python train.py --n_layer=14 --d_model=384 --n_head=6 --n_kv_head=1 --head_dim=64 --d_mlp=512 --vocab_size=32768 --activation="swiglu" --norm="rmsnorm" --norm_place="pre" --norm_eps=1e-06 --positions="rope" --rope_base=1000000.0 --rope_fraction=1.0 --qk_norm=false --attn_scale=0.125 --bias="none" --tie_embeddings=false --parallel_block=false --init="uniform" --init_std_qkv=0.0245 --init_std_o=0.00463 --init_std_up=0.0245 --init_std_down=0.00463 --init_out_by_depth=true --optimizer="cautious_adamw" --lr=0.001 --lr_mult_up=1.23 --beta1=0.95 --beta2=0.98 --lr_head=0.00458 --grad_clip=1.0 --warmup_steps=342 --schedule="wsd" --decay_fraction=0.765 --decay_shape="linear" --final_lr_fraction=0.0 --batch_tokens=[32768, 65536, 98304] --seq_len=1024 --doc_mask=false --train_tokens=776800000 --steps=13375 --dataset="wikipedia_en"
Each number is 128 + 24 x the weight over the matrix's rms, rounded and kept within 0 to 255. Layers, rows and columns count from 0. Numbers have three digits each.

# layer 10 attention output, 384x384, rms 0.128, rows 250-383, columns 0-95
115138157131137162120122092103126156102139133145123158095146142120099167121109159125153115161125127140138100108151150073153161151136124098138124114138138137142143130136155113118073142108143125107138163143136120127098128118114152073135126133113143114130118156141172121123176104147130129143
167035086094140159088170109120151116211126166099162147124152184098073179092130148137166104123098112136161100116112161134091095167120092073123160116147157145132213155130138143115164158109127146133100130134170104112136141149137170136094120107130105093125154118148132170127117137127129111112
085152080134083104150130088088105124132095138124099111107135121135077132064138118105109147120143057125148158102100112146101146125133119135140183178119115093133113109075154108117089188135117089098145107124114139181109120172117128141134108094113151107155137107115129124130138131124121163111
099142094088121112133136101122185122103153133131136099145132142104129136104139124103136115151141140132122120108114139128128118092110074152095128106162146117142126105138116138130193148050095099116090146111090120124132111100130118136143095141155148121144127146133117126131164140134106160113
137129061117128141121087153152140160171144132143149132081107136129132150166121116130103149164119059107161129112090121130164131116119116133092124134162137114129115114149090114166071136109150130111128123132109113110134116127118141181154142118094172132166117138162089138097140140147081155124
101155158208143096182159113169089114099120112109098081128125133173167123152089137159180157133115041099132097100152127165152107138095117167158176117117108105121138169080109138122041199098139073103128135143142115121114074126122124101135111111118140140124124133131114124105152145143125136106
111103130142125087132128141110104114129192133143082124115159103136117145160119133136131107159150105137178165148157111157156080159134132144127136123176122096155085116115090104132159161137132105169105132144166154106102164133146107122120137177144111104113132123123208123153121133136169115176
158098142155161174107106135110163072176135123122124135193123181189123156126146141117119172143097131076103123123122093179076113137131129164081106108146117129102131124128108112083160130100130137130121112134129170146136141139146105118114126153165112135090150134117162116147095133162135129089
092122134071099106148106161129138165107169132121155097133114083130136153117160160115147116171116094125118131114137094044109085163096129149101114119082124092143147133163105103084145100094129141110130133137133121140154126129137104137140127108135127141118081097126116142117102113116107127134
125138208135122116161111138133127149099146118120111151102097111141064103149138116166107151132141091124130133134117138165098115142085136111119144160117148164136142140100156141097113137133110159142124126134184103125117081139139111113117133127127154126137140129129123153134144133095166072122
157099129156137117127098112104146124118159112114111140148128128131150119121105139118112104097155117133160127105092119108105126125140147161123146139133137135119137127124092117104090148105124117119118131141123110139093150122139110126135131124133151118121121127125150134095114132121145125117
118126136083150112108120120087159131084121104103125090133133134095157149118151091135130121186127150086138118141115087118141145149112126119123143120079125099131143068112151125153085089141118118168129124123159121129100150123181131126093137156113147136108124101146156157151126132137135117102
111101091171132110126129153099153093085159105109100112156146145138098123093115112107112107126128139103183071121110133127207073111086118093131099157100095160076154120140131175112122159153137100110135098147106111124124132104131107147133135128135152133124133153133123145088106154123137124150
114165137131129123101104155111169134105141173133135120146133090067148078128103146162164148197196179171154119097133131129122129139146087114111105147172167072127158168113132117133135150117123155110114116111127138147176129124122138149129097125153125157114125106137120132109110146124095178132
138109112141157158122175129197116131127140115146095181089104126147114115154128110105173069089119131136117136170113133130142128095122138132131130144147082117110137120139154144141124147110121118163122104133171117132132153137130118132133105141144133115134089095100149139110112158105126105170
163149121132077149108166124141152129103131116158116155151114087102129103140158106132122128130152143102100108139100119173132123152137110151150130107134131094096175165131151149082144110143148123126123112126155113137133113120118130097155133116115135123101118145123122145111114140120102120134
138128116122153047128099109083145157098131140117129122105104111163154132119089092130115108131135150132147110122144138161146149146160106125117141137095112158141159121123102154145103140148138148129105145139137099111090084118147121119132128117132127122151107157137117116127109140142085128111
142093165063137200099109168132115130167151121117148138118178167123127138115121157103176100154103124146151113156133158184121085125133118175098089133130141099159138119120127131142124140138123184124116131129103129143139156116136103120130133135129139132175161130105093122126144097146107153139
089110121134070122136101147135124094102130098113127132107110153124106097115146118147118117076146136112124165078110134129118126138142134141086123182149102100105124148158133120137124115141075117126152157116130129158137150116113144085148091129139114127168123139127089139132087105117119144138
146143150109149144104101128154089156116110127103090099072125143123110139152118185129135169087108147134152091085101192164117086149135111056126147135103168142115157186141162119102164151141143163093135111086131139116149120122118111145085129109150153165132092149104112131112115119130106152096
139161143150123091111092129102144118140090145098132136126170122131131182122132175107145151165126158138138130130136153120131105130117152154113106135091123135167126137139164141159094139135120145127145147112115107124164109116165146117138167131123150136121145146116106107080134144161141140084
137142199086121125139081036076158032078108135109197119174127143166153109123123114105129129105112130197100114098150155150129114125130070185086130135059181159128123061099096106123090140160203124141120138140107111145134120124127101123161159107158133163157100143148130147129096138144100152115
075139155178118172176165212106119058093119069133176141195157122115130143155101187105156130167133139169136177125155144131141106096118150162096184128116136087128080110143148123194142082159160159101110151152133154131084114121136115125100103092118140156124101145115159142118150124132159086120
118133155119110133107109139099117157088103139119158114165131127124131134119165109131119128123129086155125125159146133135127132131115121147123117121135134114111099121102107142114148150133101131126123147119092168113105140131116142123128114123110101085121136085158150117101134145129126083152
136182147152152135142105120129139132103145134144101134130096158153108130123167113136108099128103113090123098162181100117132106122119140116152110159098120159124124124170131145141113127137119141125121097136132138126131099137102113116117121118108140160126118116116136090142170134117135067151
123108143091118100158150096136135127098079096138113160146108145119124146129134114125098128125136105141100132132153150115150123115099145130113104102122094114120109130123145132137151102127174114125151149118113118135118117147124118123126114142096115139141161156132146132113159139113125125113
123111151142076149112107120112106140143148139188151141117070110147126160101107115128118130148135140151117174134127093160131208112122087151087164119115127076115139136075104119160141154162145121105123144108093135118123156112128143146142132114133099117109126111124140155104108135112121131151
124097117115162095092147136133118129124126122125129090076151156136117146121151126166141146129121114122100103132109099156112206166157165155115139151125144130136148142116126115125159122131111107114150099131157099163093120195129133130110116135135150120131126126159122102167123155133104137093
146137121135131123113142108149135150149135153154142150133103165068167107149178164114136141106161103114135116140150110108132145141115122129115100106135107131147116124131124120173121122129153116152158134120103129149136141105143151109131129155138166145092121129116145134127128111152148117131
150116113130112084131163114106160111110173142152125096113188161115093172154130101127117093142149161135159121126113108111115159124082089132131089125145154146145163081142158127157118147173130105140122120139142130095110099155147128111133144193128098120142166098120139127148094148115125110141
121085127097112156118097104098112097087125090144117089123103134091110118094137130137191181061147135104159142122113152094148164164164075179132171109147183166069134098120129076065135148170092153164146110118131152166123119140124106111110081150149130090127148113093166125131109122143150097171
130140101148120112148115152163183129137207085118068137147186115118081151151128145097199121090176105122140141098112112140046134151150149107123140161208144173129066086104070075115155150148118176121151089152077158124136109132111098135178112106073091091118135111131167142141128092207093103158
073124144145140083124119149157120150140143144148105124137124076108109168110157129172090094100124098106188145118119087137156149138163090127136166150098107118111159088152120104150113143134137143119125137150107124122107129155132118102152115122126123130142122138114147119135137149134129125113
136133139138131157120113133131144117088145145148120132140126150126139145121095134145111103121151115136123128166143094155131132128100118147141111125167119118114118106093103139136162118108141120119113136114158102130097105101139123136138150123116153109110146131121130098153103142114101145110
141149158145128118086105160140165113139133133118116155083127145120091111109073163085148138144093123149104136098176161102148148143122111098144126129164134115111126154102128099132123127133103149128128132130115107117105109109138134116171129114106142132146108118113151150124141139108160114114
134109113137093124139149123095090130113156150096108152103165121098163097175137119134158150144090116162108136137115096116146140135118132146105157132160111116113098165130082138099158112135137142139120122149140118107135097120160129111129148150125151119100158138157155120162125134124104131089
131096182116175100157083118118136110202136123112092156180135098148119116086105185155064120072131136162149153120141098139154151165072149153161159125155132119132114103107152099114090156127162079157132147136099134124108166149135120130132097157113131140137108131102124116156119105177107115126
105148145195138146157134114139124126141120116097145154151142116112151156218110106094106150145148125167093108158144105163145174122116105089158116109149151097137156096124136130154156127192105077120116136143132131108130114104129125155118154144124119159150127133166135153111138126138134153153
098073118100116111122096128156164130125147119154097138121097146137138101143095102122140166158118131147138151158147088142145133138132163131127101137147165163124085120167113130168143135134107113111109132130118127123138130141155103120125131128115103130135144111135130092099150128155133130139
124103141166124125128123095118132172151158116125132128095138127131117126071175142147115132128111122143168161131096087128116117170126116133101139072128155143129134164114060110102130161168121141138149115128118159124135128126108123124155112143103104120096108102099140141138131104162145120129
148088148123124141147080148161125148084133167136132105161094127147120145116121128139133130096130183059105113132113127143155141116140156132161111169151173140121136103118126087124086146129110092138106110139122133148163132144115137113114139119099110118110142132139144128137108127126116119115
103141101135151094110126178127146109153113109136139150145119094090103110111127116133114136127104151136080134114095096180158176152142096100131138117130130137133141121118147155118131082129117098126130112146127100124139127122145121159110150138116113156120128108117123135113108115142156136145
141113140171135104127127158103075136117173103161098159119087078113138119106112145181099180101108098112124106127139114124147114132136121130106116094156122119117100146113101085103152091120105146106153125114101097162141125104138099128172131127117110159168097116139119115131152109145091145138
126117135153145144093114158112113078136117107138165146133159150139126135113147130124142159143116108127119131127129130126108152130121120184070133108168111118165137137104138149115103138157151126150097142151150124076074137157133115111121117112134107091148136158136132111131109128111130139111
163108170181143145075141134088119114064174063117148172107155119118093103096186100093154177136100115178150146173112151091139107169085121156099133097165123123180139108082196125131117103168155096120127156127114124134105108146110170136133130094124150126119107133119130149155099115094134124101
141167108139077147155098105095145108136160142153126154140147137145103116121136134137128136124127145126113111156110121140108125151101109159174161179122135153114109159133178109114136151113129107152148120154109135137118128105142139133149110129098168079116135113121132125123126173137145120146
109122146140125181157145148158162120093137130126111157135125150121141164160127152132095144124114172126143144113139140113117138141129109129121102124151117121143094126157155128116091114180093139100134110144104119138143119116106099150166143134125154150171115116106138125120167152150122163117
159167096145098124170081080150113142156154158153124121106146097109132141050115093169139177124149147114150080141069113089077147121104126154137098118149121157130101147115140136077144153123168121130135153133137115136120086134111120133131126123157135140111105150125114136134128163098105149112
154093113086153137181139178072128104144152153131158104076155140149168111202170207153138144119161103133058106110096078152126175136124109149149131103106127153103103098121167163147123115116135107125108118107136133151139149131142149116162125150146133143159148149129125148123138127110129125138
121101175140099098087103116088139126152118139118082080130120137124125150165080149142156186123151092130158098084087173148134122098125144133124098130131137125122147151142118115142117122103121105131103144134127098097130136121134145143099132159117089111112162136121102114123185109145167119129
086112102148075122105160101160106128153119092079120145137124102144093116123103109087120151128113156122184139070126154133106121139074132098150169129105157102128115131140158100083114159082113138127108118119147128106110091113154135129115098093141130157168110107132149123143110103118133092121
114151112140147140133098115140122130122123115105101102117143118144135116145106174143108120122112134158150136120117122148127168124140154140154119117103159119160121114145100160114120103111105118166162140145128134148153144132162143136126130184131129119114133116081155138140112119119158130116
122107115158126136140135133095115155111160142079128134156125134134162147100112110130079163132167134123136111127096124027078076075146139153173129159120103121127113112128196106141150134146098128126115134118126163122135131141096112119148118130144133145123123154114147119148091135110085137143
132148160118147169083091128152140106121155166168122148090134131152171133099130068156132139128092139113075109149111149050080133171109146122141158193188134182118090144138144088155131129129113099123108142156161152108123160152101137131135113131103081113125150133126150126149143110109135113118
130117111140170107106111128127139098143121150112101168116114126131136104166128137137109140126135120138135134117104151126134124116115126165103133112100109138117146139128098130128117122138123108109124131121141111113138136141157176145130186129110140130148182145113104149128132149120146122115
153121134191172126164176111119124134076141118116173210153131147130155225147163110152105129160146101118075086129088200092110145116114143163110094138133182128102126164094094076155085145112090128156119114160131109114136112119140138120104127124155146113107147130158159142137082148134143133137
138147154105116099106113149187122121133132124132110143117142105115109144143115131144084111083088130124127158111126132107146131113105137139133106164160141114153119173155145122075081119130158129118106147116136121123117133140133146133155112117163124132144156128101139132131146099112125112110
115165055151121058082137179118118100093146115116139147111095133136102113195085098071103162189112140145097125160145128145095102152080153145112166128176111159082170147110115124108120139103169118102143136126119103152132119127097093122141128114101144151135122119104113141125135096098104151139
098094139137110081094169101111121172172137151128138117072146162097165109095058102095085126139135143140120128141128129077152142104131133138109095109115134162118141180137105140099116154174150143141138119124120130125122149148120132143097119146120120091122151097133145119114124124141154163148
108174101141099129114148148131075207115132152137131090089157205144161133099111175101107066128096143080098073063131115067143157120169111125121100120117124110110117093157071123098125119119183127126133152138135116128125133123096111149105130140121129134175163138128127085126132111112158078153
093106116098122114152099147108145117135124162138087114115151147074127123133084131112129143155166119113154150115119184101127101126135110124150121091112175116152113130137127134107126118152153180116118107132114106142150157111140177127135130167105116135100144106129153140113121074156125139128
116093155108121106137061129113130148126096124123110090140157125167150112119113173112130138114070125158161099106131083114106155167179116090094084124132104157136159114143131172150123123140118141139140128140124104142136116156121104128112142122124131154110116150145133141148142164084136118124
126113112167100086104121142172113134110118186122130158104149117120142134200096130128165112085104123119119154092127138115123108146178127100148149136111158102103120143121137161128101129114100101152099118154134115131154111144109124147129117109101163117126109093137125180128131141093143100114
132075128125103143122099161116131107145154126107152098151149138161167175142132128145130107151154173080144118115113163138112113162134178125132130103108103137119165127116123108133138145139130122104117142107082144150122170102100119175147147120154109145192112138131154141138142079157115180150
126167122147115194084166142157081145140162087122133114117106190146122130144019120132125117146114173146160114161128081140073127138129105052168143103168145168208133069101154152122082123122175134162146109143111157105111149123119144111159117150145099114148155093105134111091108121140101131143
116100132097155179154117129128111122105077123166135101123124132154099172135113109120135095156094129135168126117123140131158126098193126129105118127104091137157153098106097163114106116136107118138100120114148171175123131134139130144138129106115110118133159144148136141136110168121124131129
143120148087121104134104124127148160160098145109130130142097101105113126108137100102126128117113153159084088108124169111120111097141129120105134081090113148100119110136150157102129153138146121124104128149139096103105109120109138142138152113106118125119164096140105139134107096160123078135
148110126115100077152102140143142149155147160128155106156129132129109150110201113141086145176124135103186201101135144123134157165128134103112128139193124135124118139101084135090079137103122157122099109109111114110135143130139137122189133161145153137183099129119125113158128119114105152119
144109120110127142152126120113121121115141107144118143128090115132130118061174120111107110129143130119091141125129128126099186164105174151129152092149111083099130166095118151139164124091142084108108162144168121109110108115141158120119119104104119154137122146142126097138160146125114089119
138091137117120099122119112122106144143106142139160122155125093132137151130137127095155139065118127138107137141132145120128171150157095161100118157088159133163154133125108113130158148130096118138098112122170126106111115156116124130161137105136092131144130120106160149119093150111134093144
191129110112097101109120110142180123067127129152094162120107136146100079185105088115106123162157147153088123138118156102141172067102159136116085116130130134119134105139187138129152130117091125127113134106144113101109119141086110117144115104163130123132091104105098137124100118104168116144
141144156112103126128088124105116144119149141129107080148117152113105141131120124141124142146140113090138141109137101162067100114107098067137130125195137146155114193092083154045133164179132071194102103144171092113109124157117116119145144076115095107118139115129204140104119169115161121152
117155096119112104116094171117100117116144121093124120145143091146128142155140124117123094152113134144150106090091150145108142204126109146107104127141144173141160121151105143170080130146132120110098101153116127143118155118118125122149127129128107126154126122134147165122146121129117150110
146144129135148132142119114104149162152126103119092123145142129098083138072131157155077111167122085127144141125136102105124138105110150120114135123080142085112153116111152154124135139172146136103083133132152117104105096172117137142131098094118100146139144156127094088127148166119119154093
156114123111114126144129123114116074119153129155180078106127129133148138142154169136097114129136130117136109161134114116155104144157131136133117134106119132091148118116141109149135146132123138125141126135114122155091112119109123121149138121132086113142114129122144121098162133108143122136
115128174122109078053154105181084139142137140176113161110154137113111131074092109174162132082097143146148127134144136111115124082126147134162142064059106130137184135173085073142190139108093177128118119102111097093145127144109149152142121148113144147149113110107132129086142150104093156136
120123116117127076144146127118113148106101099150134149133128144119141135104128138166152133089141133140159145132123135095135118138113114113135159133105114113141099144122107110135148147122100102156153187162083141128123143125157137107101136127122129093115121138162123136111119160138133113136
129095102116127124112141100140128167093130149122126099123147170109137178114153109137125095104139118136104148114145101106141111138110137102123101133116136144130158150142114132111176155127154113121109129132104128128140114123114122140132128120135130141119129149114120097158106144119158111122
143158121185114085117105112148096143095135111180097171122157125165118110194127141139186105147062166128060126124108096156149154086118141121136162169151140160092140162188184148149115162094057124141151113185127135115155111139125111098101164151133104099149135130147126166124141138171128128114
098135120095123165105131121184088125114127128135146137157117144134097168151165139121121166164133142116118139143122173172106126089109119098066194102112166164160079129108144141129144180126165119110149147108099160130133163122097107172112165138142152162107114150138130126154106095171144130140
115142111125128168139123099125133119122156172152143165174132112118103126137187123138185152096141085113136158134157142128164186107117139133083185151143106119134131118161155126168154140103141140074113126109126110127099121155103129118150140149124148166159130126124118150121155138122128136126
184116150113134087093102091034142147113162115144123123154088155088129138079102131155131109127129134129050140132115159122121111080162152130104104173136145138123167128118155093138183139102109162141101127121110126105126135096147139147139136105132130162124133146122127112111171121131121120113
103078147121085121114125109126154123131130160138137102104126108140123179103179119163113125129162148120148173147115138081162116132146172138130080122111142133150125144133146140129100143111144118128137117143106122129113146110123145178119143142164134115146146139152142129149141144115156130148
117149098083167144163101132206132126148137161099106146126178143116124144103148146104133142129133151193100145144165134061118114170091180143112168112160152093094133072151136152128133108141099125127164108129161102114116119165128117088123164106138120118137145111111150123131144135125135111132
102112101093146142109097107195125148093120114107119133160125131122142119140148150086126129138127111117112089145134138071110123133120131114095092111089136165125123112139124126173108105147118115125136117131127134140160107141126125148118106117124178157116111097104108126127140125151118158115
159065154146088162124164145103122126099113124137127067116121162129146130102141137146155139109123147144163102149141119151127117106054153148113088107093083122098108146147116138114185144134144162112101140147109129132095142122115121119117146090114120128127131117184156094124150097156143100073
140146128163115098092151084128113165182162154134154141120098115102151179131137193147156130064123125165190144137131063156159057109131119128117133084143150124107163096181130140126130163120122127119104139126097108125148116106097138160132164112126128123140114141118105142110157105134120109110
142132206121153089125120159076123080097133120129148094077149108078094095117128095138111117115130149088154099135185156134135116148130144118093134182112167126100149166127103124075149116115141118125158149113115123138139125089105123141095116164127122126151140136133129113133125134108119108111
137108082114106152224117140147146103110137165090144146068105174129096131108123103103110160077158094112144077104125166121133128155113068152117115115162105147122112094132106112078121122121102170100127092118151110132128108137157107126134134141132134101133156134140141102129130130128162126151
119137094115136090114094116116121098182134174116130097123118128132132091096166098110126138167118150150141109141160113138134135157070145127171185119111128158120140120131128147100113094152107152126134105150165104142145133122149115105137165134155093134100144159157119140139111119095125117138
151071117089147158171153103092107155113161142136125148187127122106133111144159146096105133150138135155115139094087106133145104114145083118124118091153138116120111074128138135104132134104166073146087160158122139125104132105117137118111133146109102122149104122134143145125133127136129130147
122130167075077176106119156123090089079076121079105125151175180052116096129084142163060164146106141122106165164203159156143127139094116100097167093113045174151136169218117106158080163064165070125113175054107145132088208149103096071071132099138147175220140026110106096086103110069156191038
135123068085121166149142065101081157110134107162141147121138179124061134143187144121128157125103095094131145118111178158125145105139067074118180153066140095152142132120119127168157113119157175146161126132122127135126130113117114146122085139149126128145133119112154124151113113133115135129
154176119147113104115106118149114145103163142130125129129095149121079145096124143142105126118122155116109163120140118164139121120137140106137150150117143125111130119148110141110110138110121137113166113118140117121101143126120141144117157178163125146101148134125117105154100081128109177136
105047122104155145098171121121157145147101163191149093121113131116150132157136141115143139134129122131100140128124119143152163100137111144112125115167131107111151102120161117118147133146131146167143155114132155145138179133130134107091136131125098094120131105129168140140107115149137115130
129098121149119127127153142105132128125141122121145104136125107155134115145130121111144125113153148136139133131120108162109150143154099116139149118142125119135104127130096094155127145092119128159113123122119133130109168103124117086108122129141142117109115146125130106161081098132122098115
150105141144139169128129134126118100158137158145156096117139132113110154138103169135153123127123143114123119139123136148166139125143129159104110151165165153115144119168159088102110122132123163148136166128123140099118137150120149108150128158096110127131108109137118141156138131153136075127
136117133107127130127138158124123130102103120137138089095085116154163124089098121099116131163136086100148108130137186137124109084096133146099119117136137129141196108139164144145093122097130145111129112116184146090122137131099116144093134137142121146097137155157115101153154139100151132135
113085144121128143089143109162134157166151174153118137169175121137185102132116109113077090165113133109163095138142093129135141115137139139133140124096095136086141156116114133094130096151142144150131112113115147133109178145107120144127088132110117127139142117145149112113121114137118140148
140138103126118088143121165151120132121111116110157143124155138095127169129164120107146147121145134130165145158116095082106140166114183153122142166112129087113136161171162146169105164153130152125154146135148115115114111101174108114123152118137127153133122105138142130142141122138161123174
129156105105127087129152103131115105144108095103137095133153127099166143153143124124118105101124111139143120124111186122124114102115138130135116133142116090115145181120144119076162155079138119133135158166109103132141155156133133107107116136107135115106155152125136108139132107152145094074
095159138098152147140131140077059112138097098164160117140116127122117136099129134101108093160087089096126095137126106094118131049132116104131132133133119189117071098093108142171062162124129156115144102138119131127150118099119128148103150140131143123136130138151121140140125103153145119125
130100184125076148172162086163152076119148150142158152092149195144085158100145177165137118118126162176125153127122130169152113168182124098115164144101126062143194164129128158135106163107131142135093150101122142124148139156097110154125137114129121134116130118153119116120110124096136107140
103117118126133130120160166132137147127100126126102136101129113126095119129112100101113136096115119096130119107113112139187143111126120125116131181108134129099120109163096123124152121111134119125125128141125095122140137117151149107153117143117157095143135158126095123129127132113112132117
110156120102172076120144133107173155049154066131120159155076138145087138138179035144152129072146113131104167082152146146162092110193119110126150168119147123151172111186086129126107206198161118117156123136162121143148126143138119129144105133140144127128151142146141161146107130141110123115
144156100176076150087094153163098100136101121062114084120111165159127154105123160105120121130107117129139110153133151094138128095121088118123079148104159116132175121081101129104099103126119164111115168145114165107143149129142146147100127144121117141091145154155144116122163118158144153146
132089104126100168137139106140124092148141118157162168172096179143069164097156129087123125133117120093121076136136154127077118171154129110139075118121100193131120093111105122131160126163094095141168139128150129140135115142158145118134135125111112119146111147130166166151130112142165134111
127133130140105125153094109151138136149128141139130127121134144164106154133153147115117105115152108134120121145140116123148123127119140140121083127091135118103134115111114167132108129103109144126145127096107123148129104094153125136142122146088100133140140117137135151133119115128133122123
053127144074123164133048131131174162177095188191198112129082122121141137141062153100152056085119164126137177139149167129126145116124184086131164080112125185130201122126134102128125135121093098087105109114139186137131115129123136136148138112127153158107123100108120137073130102110105137126
117158068162122131145096112151115097173081095123136105110130134113137133096126129128117116122125109098088131161096122168145136072100130073064147145118111081137148159120132132111158105106146142100101108127133121126143114128105145133124126150154132100098157135123112141150099142126144114115
127107142136106081092095114149136136185098143150113135098146114097149127096133124111144112107160137106123108167116105081069098153111138117128139129139124150134130082126130102133176144142044089124162135133122137132133145145129112128107120152136138105093132118140147131163150111151166115121
155106108123158170109138120140067113143156123131133125133114137148166138154156097135088130099117152126154154099136126103137123158138110118117136103123146131114138168108111137108102090138181159109145167107128131113135097118107128134095134156121130098121134175169116149128115121140100111150
160125122146160142181152105110122127135120138110087073128126123133129180088134131146105114143105136130135106177148120154127067086157116157121085141124136163151133124185151071124153160120100113137106135108181118114109110135107114125155125119114136129127114130119131132114131140084091126116
142139068084181115082194123141122176160137199138161110104143115148114077131119131125114129146092135113149085136144106128145150162151098191168071120130107137145153099131102090104090116144134141116105118123139099088131089138156097126106152108152101117140142128154133115108140142119148133135
190162089146150061128142149084153144162077159142157112134102126086107137160136153100100083119111151143149108111115147147203158156133164161148117131166143162118118145161164080133113132138166139123102109124127123154136147141114141114125122133119131117106143129146127142148168117125134142118
109195107082123109139153118145144094084102174099118098170082121130110083089127153123118081152105131128131138116137118127142128126093083129121128139112166129172114135144136086098125144112114156131160159105123122124158124106126096152114104150158126142132165136098117118145138143166143123152
137113143176205162120162138107076117176110091166173143124121103137109113097128184134094119112119111160123103162171186112132100131160135142139087087158120138072157119121122121075142137137139161138122109122139150114114149139074124113142091137161128124090116108110153126086096117132131132130
140093148170152156120082114145101083132110119097163101152151121161120130140192059139133106123127121104148136140170100161122110134175162081071064160103112124157090144115142076063119151067122123128117159146149107093134134126117146089112125108159113127113113124097133138098111129109164130136
128117131146111112082102093145173095060109151153143161196144143137141147130116145120132150129171136169117140163089163138125131149064161131154104149115145098130135137131107149145142130116122140115140100203096119130141129121151113066112157150104088145116153099128149098088131131165184148130
163123108119176148174154134074107050108128112157142135102159100144154121117160128141117118164169152125118147112136147116101133123150089162129102121127144114148115188114088113160181105147151138109123142107160129146129140103109079173145143154141166141160134110120105160152098118139159163148
145131114121172133169106111143166143117102109140114127125150122129118147133108119120124136151160150118170166135146102099162154112167149128109119136130095134173099091115127111143153146125131114124144142128176128107152120138160124148115098159135126122117142109127081140155116143095139152103
107094139155112169139073089173152135063128160122064115140135155136145124083168142120138178126134163106147124162148134146146116127077099188172139107148126118103117109128133123082164125107168139134134154144145151124130081148161130093118124121119110128087146141155121118149142149108146107106
151130139135140127087097170142150187153087139142118156144147099147160143125143131119155143103081138108118132165135121130105064148133097118156114125121126193112114125116135150157116120160134178128120137105097146120135139131112126150145142180119103109147139147141111101180102137149122141139
151177125177101148162164098143082098111155147120125126133147152097126157137127088129092103173089112092126136109110121112077148141097068142185149113092107093088147156156089110131168126130189158144153135148092175143126118113144116125130134101114136115150135117139110101091113100130100155125
134152149134154125112077105160134134089109129135101137150097090112083125147108130098162165157116132096161113160129151145133130139099107145113147119120170139135112156105115153143087132149096144108137125158132115136129143131123158109095128138135146102108138150139124129112170118119164126134
073079082095132143141126167136091114139113087127167142148145117135068129192172111130114183117158131107097132143124166135109144175113124115103087106143146153133163184122116177119144106092146124077106145075098145144160132116146080108159121117183117139166104161095062094106135142167125161112
134104141155122157115086133158156108115107137116151147144129136136137119091100147119150149118142143141121112114127114152145126079143136141107169120093125147105135073134097123124135109151082116140140156139148120134124145160128107124082123122137120136105089097138160113153102156107142134122
109124111113129111146125131127139114101100152156114100125150113151157157141125121174157134119138099136118160162150109113128122119157168116120144147130117123122148129144171124107114127127109134107115110117135131142128134127156127110142120135115148124126141122105132142122104126142148102124
112155138163115114129073114111137140137142160118140140081110150147111143093151130131160118080119109155156171125115144074142125146111151089092141131191142150105088147090124129149155116131085122126126118130124099156143130137152136117162141113134116122135144143140122128113103128151143118121
113105114139124130108176127150092137151104124121124158139177180115145138116135162111182139155100155087171101130112117150140103112096163111146135098183111114140144120131069147134123194087147121129113137111110124136134138120127093115135140161126123116137143124109122081146156124130077085115
131106143130101129124120117150146087127122131125106132123152113121132126118126171130128139200148104135130105162136158137140123124135148104113137126106134152147162130142124135128142119165131130136142137145130171139110145175132120112099145105108115122138139110130126149161151139132165115132
133150171159144088147122158120146134148091138095145163088129145142113101142129079095143121108147140117100139134145136101148077122081171159133168117155110176105146118119086114129123097118156155134146156160095144151132145151143130143095145124147130099129119152146107136147097136107110140136
153137103137121121121091110116101132125143139139126086125132140122113138116119156100143131137133107119129136098153096112181087080127133110131103122133172142122129094148125144146165112095151104130124119140133096125129126143124158143110138123137119150098119128143118114138114130104153152132
125141091133094140181168103139149142148134129130141097173116166161137090089150087112134126170150108066146132132172062177155114126132099180126126101184092109129157103152148182158121120107145182114140136114132106122141103085112136129158116114096142123111120157136114099131120109133112121123